Weights of a small GPT-style language model, trained from scratch on English Wikipedia: biases, 117M tokens.
Each number is 128 + 24 x the weight over its row's rms, rounded and kept within 0 to 255. Layers, rows and columns count from 0. The size above them is the row's rms in percent of the matrix's.

# layer 9 attention key, 64x128, rms 0.0891, rows 34-63, columns 64-95
size [137 127 129 111 113 125 141 119 131 125 120 121 117 123 129 134 133 122 112 135 123 128 134 130 138 130 139 122 105 139]
[[122  85 160 101 125 101 117 114 121 141 123 111 114 142 155 133 132 118 107 145 143 135  88 102 140 156 150 151 115 130 123 140]
 [166 113  91 129 135 111 118 142 152 106 104 146 172 165 146  99 134 152 109 113 151 163 148 142 191 156 106 163 141  80  86 156]
 [ 86 119 112 124  96 156 145 127 150 147 154 119  94 117 135 126 130 101 140 135 160 122 140 155 115 137 153 142 151 139 141 124]
 [ 80 141 139 132 117 102 120 115  94 111 156 139 149 140 108 147 159 131 115  84 113 139 184 130 145 100 143  99 111 126 131 134]
 [126 123 150  72  85 132 137 107 103 114 108 147 129  93 129 135 112 107 117 125  86 144 154 139 156 140 153 112 152 113  99 159]
 [113  62 134 103 122  75 135 119 124 157 134 175 160 101 110 119 122 133 153 141 119 140 121 106  93 131 110 143 189 112 138 128]
 [150 148 147 130 116 137 133  93 150 131 103 101 141 148 140  96 137 137 129 148 161 134 144 113 123 132 141 118 136 136 106 159]
 [148 140 119 132 124 102 121 134 121 137 119 112 127 168  75 152 172 109 122 193 159 116 151 131 124  95 142 131 133  79 119 154]
 [ 86 154  57 115 126 109 152 134 113 103 147 120 105 151 148 133  94 157 145 131 145 130 123 119 124 168 143 137 150  90 129 120]
 [103 139 132 149 179 123 124 108 153 131 135 138 143 182 111 161 144 126 143 150 112 114 164 136 160 113  85 109 126 156 136 139]
 [110 116 135 113 111 135 145 105 119 118 147 152 119 129 184  87 104 118 172 126 164 102 109 131  93 127 126 171 106 161 131 114]
 [100 148 119 135 134 135 135 103 178 147 138 123  88 147 143 103 123 127 138 116 122 138 149  99 113 136 151 135 146 100 117 132]
 [104 115 113 159 161 163 103 133 102 143 192 141 147 159  96  81 154  93 139 138 129 131 125 162 126 133 156 127 105 121  96 100]
 [123 138 144 128 119 114 134 136 109 108 158 137 111 145 149 124 151 151  91 158 138 120 122 114  78 113 106  84 138  92 158 117]
 [122 126 123  92 150 138 149  88  97 167 132 172  95 130 155  97 129 159 128 159 137 123 147  95 119 151 139 107 139  88 121 132]
 [149 126 148  95 116 134 107 136 161 152 118 148 143 148 134 168 138 144 104 105 114  96 163 195 113 133 152 174 141 125 143 100]
 [ 93 176 107  84  95 148 125 116 107 143 118 117 107 142 100 124  94 134 141 134  82 131 160 107 126 134 134 115 188 109 151 170]
 [ 83 137 147 115 126 151 183  69  92 118 124 120 101 153 163  65 130 142 132 115 142  97 153 149 162 122 131 119 162 186 183 134]
 [122 157 149 121 135  79 141 151 119 122 115 157 133  85 141 122  94 149 156 103 125  92 102 131 146 123 134 122 121 170 141 137]
 [124 142 159 132 127 160 122  97  87 147 130 151 110 129 138 148 126 125 107  87 115 111 100 182  97  85 166 164 152  89 132 105]
 [144 156 156 121 146 139 185  72 145  97 114 122 104 136 139 115  78 104 161 179 110 136 150 152 154 132 111 101 130  85 167 124]
 [135 120 164 182 100 113 151 165 120 111 139 117 164 126 123 127 122 150 117 107 138 115 126 166  79 135 135 102 152 103 126 126]
 [114 128 108  73 114 112 128 151 124 166 130 122 116 137  95 125 101  91 152 139 115 178 111 149 156 127 194  91 105 173 144 145]
 [126 109 124 100 122 152 165 114 108  92 107 132  90 108 165 113 134 163  82 107 133  96 144 135  97 144 142 162 119 158 116 137]
 [138 152 123 143 116 120 159 210 168 129 160  75 125 122 116  93  88 136 158 129  95 162 105 143 154 110 151 105 136 109 122 138]
 [111 170 135 135 102 136 154 159 126  84 132 124 143 135 127 119 139 127 146 142  96 173 137 132 148 111  92 123 103  99 157 155]
 [133 113 159 117 116 121  98 138 156  93 130 100 118 120 148 139 166 160  94 131 116 137 147 126 119  93 127 113 124 148 103 137]
 [159 122 148 147 146 145 128 120 135 110 139 121 135 114  94 151 152 101 100 110  94 121 108 153  96 113 148 156 102 144  64  95]
 [152 102 128 112 167 108  94 141 183  88 165 116 112 123 143 150 153 132 108 132 126 140 134  80 169 121 112 139 159 171 116 166]
 [117 124 116 132 132 182 133 159 175  97 125 159 118 146 124 115 160 126 167 110 106 118 148 142  99  94 127 113 115  71 145 109]]
# layer 9 attention query, 128x128, rms 0.0813, rows 67-95,99-127, columns 64-95
size [164 154 138 153 157 176 162 158 168 149 171 154 158 167 171 161 155 145 176 171 160 178 165 175 166 168 160 135 174  63  69  74  68  63  56  67  63  59  68  60  58  65  63  68  69  70  71  59  59  58  59  65  61  61  68  64  69  65]
[[162 109  68 116 145 117  85  91 105 127 142  90 129 137 136  99 126 159 162  89 137 132 114 112 101 154 150 159 144 103 109 153]
 [101 106 109 137  87 104 155 106 122 113  77 135 130 167 127 167 122 159 162 110  77 109 140 105 133  86 127 134 156 143 147 108]
 [143 134 110 140 125 139 112  99 139 141 124 165 121 160 123 140 136 155 110 134  72 159 164  96 128 123 153 108 151 156 118 144]
 [157 132 162 160 110 139 164 112 130 137 102 129 135 122 119 110 129 138 104 108 131 158 149 107 129 141 198 133 149 130 118 139]
 [121 123 146 141 133 101 102 141 135 157 147 105 158  94 100 157 109 122 132  80 128 111 139 122 117 119 184 110 112 112  87 152]
 [137 133 134  88  98  96 133 115 102 150  66 136 126 135 155 137  80 130 172 140 134 148 112 112 133 139 118 116 123 114  82 121]
 [104 144 118 135 131 120 144 129  98 183 111 112 162 150 134 136 140 151 124 134 172 133  92 113 127 142 162 144 134 127 117 120]
 [118 164  77 126 171 140 103 119 134 153 121 146 152 123 136 127 152 140 132 170 119 106  90 124 141  98 108 153 148 107 137  92]
 [124  85 103 124 164 139 101 101 143 105 111 115 119 168  89 133 119 112 137 138 123 134 138 119 116 174 134 119 121 162 164 124]
 [115 153 155 149  75  95 141  73 114 138 126 126 126  83 196 138 105 151 187 122 121 151 142 107 111 135 143 134 129 122 140 130]
 [ 88 153  78 153 147 128  88 106 113  95 123 131 147 139 144 124 123 137 167 159 175 136 152 128 102 159 128 150 142 124 103 102]
 [119 130 140 116 138 152 149 126 116 156 170 158 126 125 158  98 110  81 135 136 155 134 134 142  96 140 139 121 136 124 123  77]
 [ 98 135 132 104 145 102 158 174 142  97 121 168 166 112 104 101 112 136  71 163 115  93 135 125  90  76 132  85 112 114 148 100]
 [145 138 118 112 133  75 156 143 112 117 108 134 114  84 117 127 161 139 112 120 122 124 136 116  84 129 122  84 152  69 118  54]
 [114 109 181 152 108 117 113 172 175 120 132 173  99 142 127 133 108 182  93 116 115 139 126  86 107 130 137 153 185  97 157 110]
 [ 87 139 117 145 112 137 105 113 154 183 140 130 167 102 143 157 124 153  63 135  94 126 166 113 127 116 133 121 155 145 108 150]
 [ 94 139 131 110 169  93 120 113 138  98 130 133  60 126 159 120 133 114 158 122 111 158 141 137 107 132 101 137 125 123 138 103]
 [169 141 120 126 150 149 108 123 123 106 115 141 110 128 107 122 104 139 123 116 116 140 148 195 132  71 111 125 136 145 146 131]
 [125 134 118 126 157  98 170 162 125 155 160 148 127 132 160 137 132 104  84  94 138 169 160 110  98 114 140 157 139 117 178 126]
 [113 139 158 126 146 138  99 136 115 161 122 115 129 136 143 127 151 131 116 123 123 131 138 128 119 140 108 128 115 129 201 159]
 [142 124 181 116 136 134 148 137  69 116 145 103  83 151 153 122 145 117 134 106 110 106 115 113 123  98 155  91 155 150 137 125]
 [104 169 140 138 152  98 121 139 139 154  94 192 110  95  89 169 176 131 119 121 134 116 104 107 148 125 130  75 156 104 118 131]
 [101 147 164 132 116 124 184 148 134 111 104  97 120 138  75 128 150 111  66 129 132 164 154 120 138 136 122 136 137 135 109  99]
 [136 124 164 169 153 152 108 147 155  87 107  99 149  85 130  81 141 113 162 156 154 111 135 116 128  87 134 138 108 114 129 156]
 [138 160 170 155 117 164 137 160 122 139 141 132 111  98 148 145 138 148 153 128  90  94 137 173 136 167 159  93 116 130 139 103]
 [139 114 135 157 118  91 127 150 136 105 155 179 135 153 126 132 105 169 103 172 174 130 154 101 182 145 132 104 169 144  98  71]
 [140 159 166 106 131 141 155 154 126 136 143 170 169 128 110 120 146 106  88 126 148 174 113 120 127 149 146 125 109 110  95  85]
 [128 122 103 161 158 109 104 132 163 131 154  97 135 116 106 122 136 105 133 154 175 130 142  92 167 172 116 152 145 110 115 139]
 [ 68 117 132 124 114 142 143 137 137  97 193 132 146 147 112 123 119 162  95 151 134 143  80 159 144 109  90 136 113 149 182 127]
 [109 128  70 109 134 144  94  83 113 131 121 117 135 122 150 111 114 145 137 102 150 173 111 132 129 163 133 137 156 118  70 134]
 [ 95 161 119 124  96 115 140 119 159 128 141 145 110 156 117 191 127 149 139 103  89 109 153 140 123  96 130 101 123 131 136  98]
 [124 105 150 142 109 111 138 102  85 120 133 147 119 100 102 132 143 113 146 145  99 139 139 118 130  86 176  99 131 122 116 161]
 [122 118 136 130  54 113 168 134 125 122  92 137 133 145 122 113 130 117 107 133  87 164 140 161  98 127 190 125 193 128 149 124]
 [159  94 129  97 126 103 106 107 114 146 149 109 144  92 104 121 150 167 118  66 145 153  91 114 108 116 152 114 164 121  97 162]
 [130 174 174 134 134 123 136 129 132 117  87 141  97 112 120 140  98 167 157 147 129 129 154 144 127 120 131 111 135  86 108 146]
 [ 95 135 123 140 102 118 132 113 167 113 120 160 167 165 137 113 104 132 123 187 145 110 163 105 127 105 121 148 130  87 146 120]
 [140 142  99 156 145 140 119 125 131 126 150 104 137  87 135 119 102 145 117 102 140 148  99 117 112 127 142 113 171 131 132 128]
 [144  97 135 127 125 131 126 140 173 109 128 127 118 185 155 116 130 120 120 103 133 146 162 156  94 159 109 110 106 149 144 148]
 [146 132 131 133  78 112 156 103 123 150 141 122 156 129 178  82  92 131 141 106 111 120 137 142  92  95 109 119 120 157 132 121]
 [143 120 108  96  93 147  59  85 122 116 104 109 134 128 156 153 132 135 151 153 180 107 139  96 118 104 168 155 173 128  96 130]
 [149 130  92 130 132 159 149 115  86 131 180 160 106 157 144 109  92 140 138 131 122 111 153 135 108 115 147 146 152 133 150  92]
 [ 93 141 131 103 104 123 122 116 169 119 113 125 157  88 143 112 107  89  87 133 108  98 146 130  89  86 153  73 158 157 158  97]
 [112 163  65 106 129 102 163 142  80 147 130 150 104 144  94 121 129 135 155 147 129 138 133  98 123 120 107 106  99  64 108  90]
 [139 114 118 173 127 120 138 117 162 121 126 141 102 177 104 150 137 128 120  81 147 115 120 113 116 144  98 176 176 126 174 120]
 [108 175 108 122 121 167 102  81 143 174 145  74 161 106 125 116 128 131 102 134 112 136 187 134 112 158 121 158 112 157 107 130]
 [104 141 121  92 120 145  90 115 154 125  95 113 124 124 142  82 125 141 129 130 108 141 134 138 151 162 108 128 132 140 142 142]
 [ 95 151 103  82 136 110  95  99 129 125  72 141 125 128 137 163  72 114 167 115 122 137 124  88 163 102 127 150 134 160 134 109]
 [113 178  98 154 144 143 135 123 117 158 157 168 105 156 143 167 116 131 129 108 154 136 175 149 106 109 167 113 121 120 132 141]
 [125 131 170 115 176 122 113 135 121 155 144 107 114 144 169 139 124 112 128 122 130 124 153 102 145 130  94 147 138 126 171 168]
 [195 111 178 149 174 146 101 140 118 111 171 131  84 141 132  97 152 115 107 127 148  96  84 143 146  92 151 108 179 139 109 131]
 [136 139 182 129 143 102 121 147 140 138  98 139 105  90 137 113 133 102  99 121 151 126  86 147 146 122 127  83 150 163 110 144]
 [ 96 132 138 142 132 104 194 144 123 123  92 135  97 170 132 113 141 147 128  89 160 130 112 121 154 121 133 160 154 177  88 132]
 [117 155 154 155 114 142 115 174 118 102 148 112 124 126 159  86 141 147 164 144 124 147 103 139 157 123 150  99  91 115 124 132]
 [100 187 141 126 108 134 153 142 101 105 184 128 106 110 142 158 143 160 136 126 117 108 156 159 134 123 141 107 105 129 115 112]
 [138 120 121  85 135 128 107 166 118 126 177 159 138 140 134 139 141 195 127 143 170 133 180  90 170 117 139 115 140 125  82 111]
 [135 178 108 117 124 157  86  79 125 149 130 106 165  64 153 115 113 127 104 131 131 136 106 121  92 125 114 134 103 159 100  90]
 [122  72 113 154 146 113 119 145 155 119 130 130 115 188 181 132  94 113 125 178 133 123  77 109 143 137  68 149 141 163 132 137]
 [114 123 124 142 151 141 183 160 118 110 142 149 131 159  81 101 120 152 123 173 139 144  35 167 127 147 140 144  94 143 141 123]]
# layer 9 attention value, 64x128, rms 0.0474, rows 32-33, columns 64-95
size [ 93 100]
[[156 133 124 139 156 149 103 128 158 116 157 113 108 110 124  91 143 138 178 174 102 126 125 108 160 130  92 152 156  98 119 180]
 [134 114 137 132 116 165 180 167 127 128 147 119 144 123 106 110 173  87  75 171 164 134 141 118 119 127 134 148 110 146  90  77]]
# layer 9 attention output (transposed), 128x128, rms 0.0622, rows 64-65,96, columns 64-95
size [127 127  84]
[[ 88 102 141 155 152 152 113 110 150  81 140 117 175  99  82 120 144 157 140 148 139 123 117 126 104 159 137 102 112  96 108 155]
 [154 105 170 136 105 114 159 155 120 104 137  91 137 126 130 130 135  93 134 106 164 125  86 124 130  76 147 140 141 115  89 150]
 [158 142 143 114 113 107 129 142 128 148 121 128  97 165 188 143 109  95  66  65 146 124 112 114 120 119 134 126 133 183 117  93]]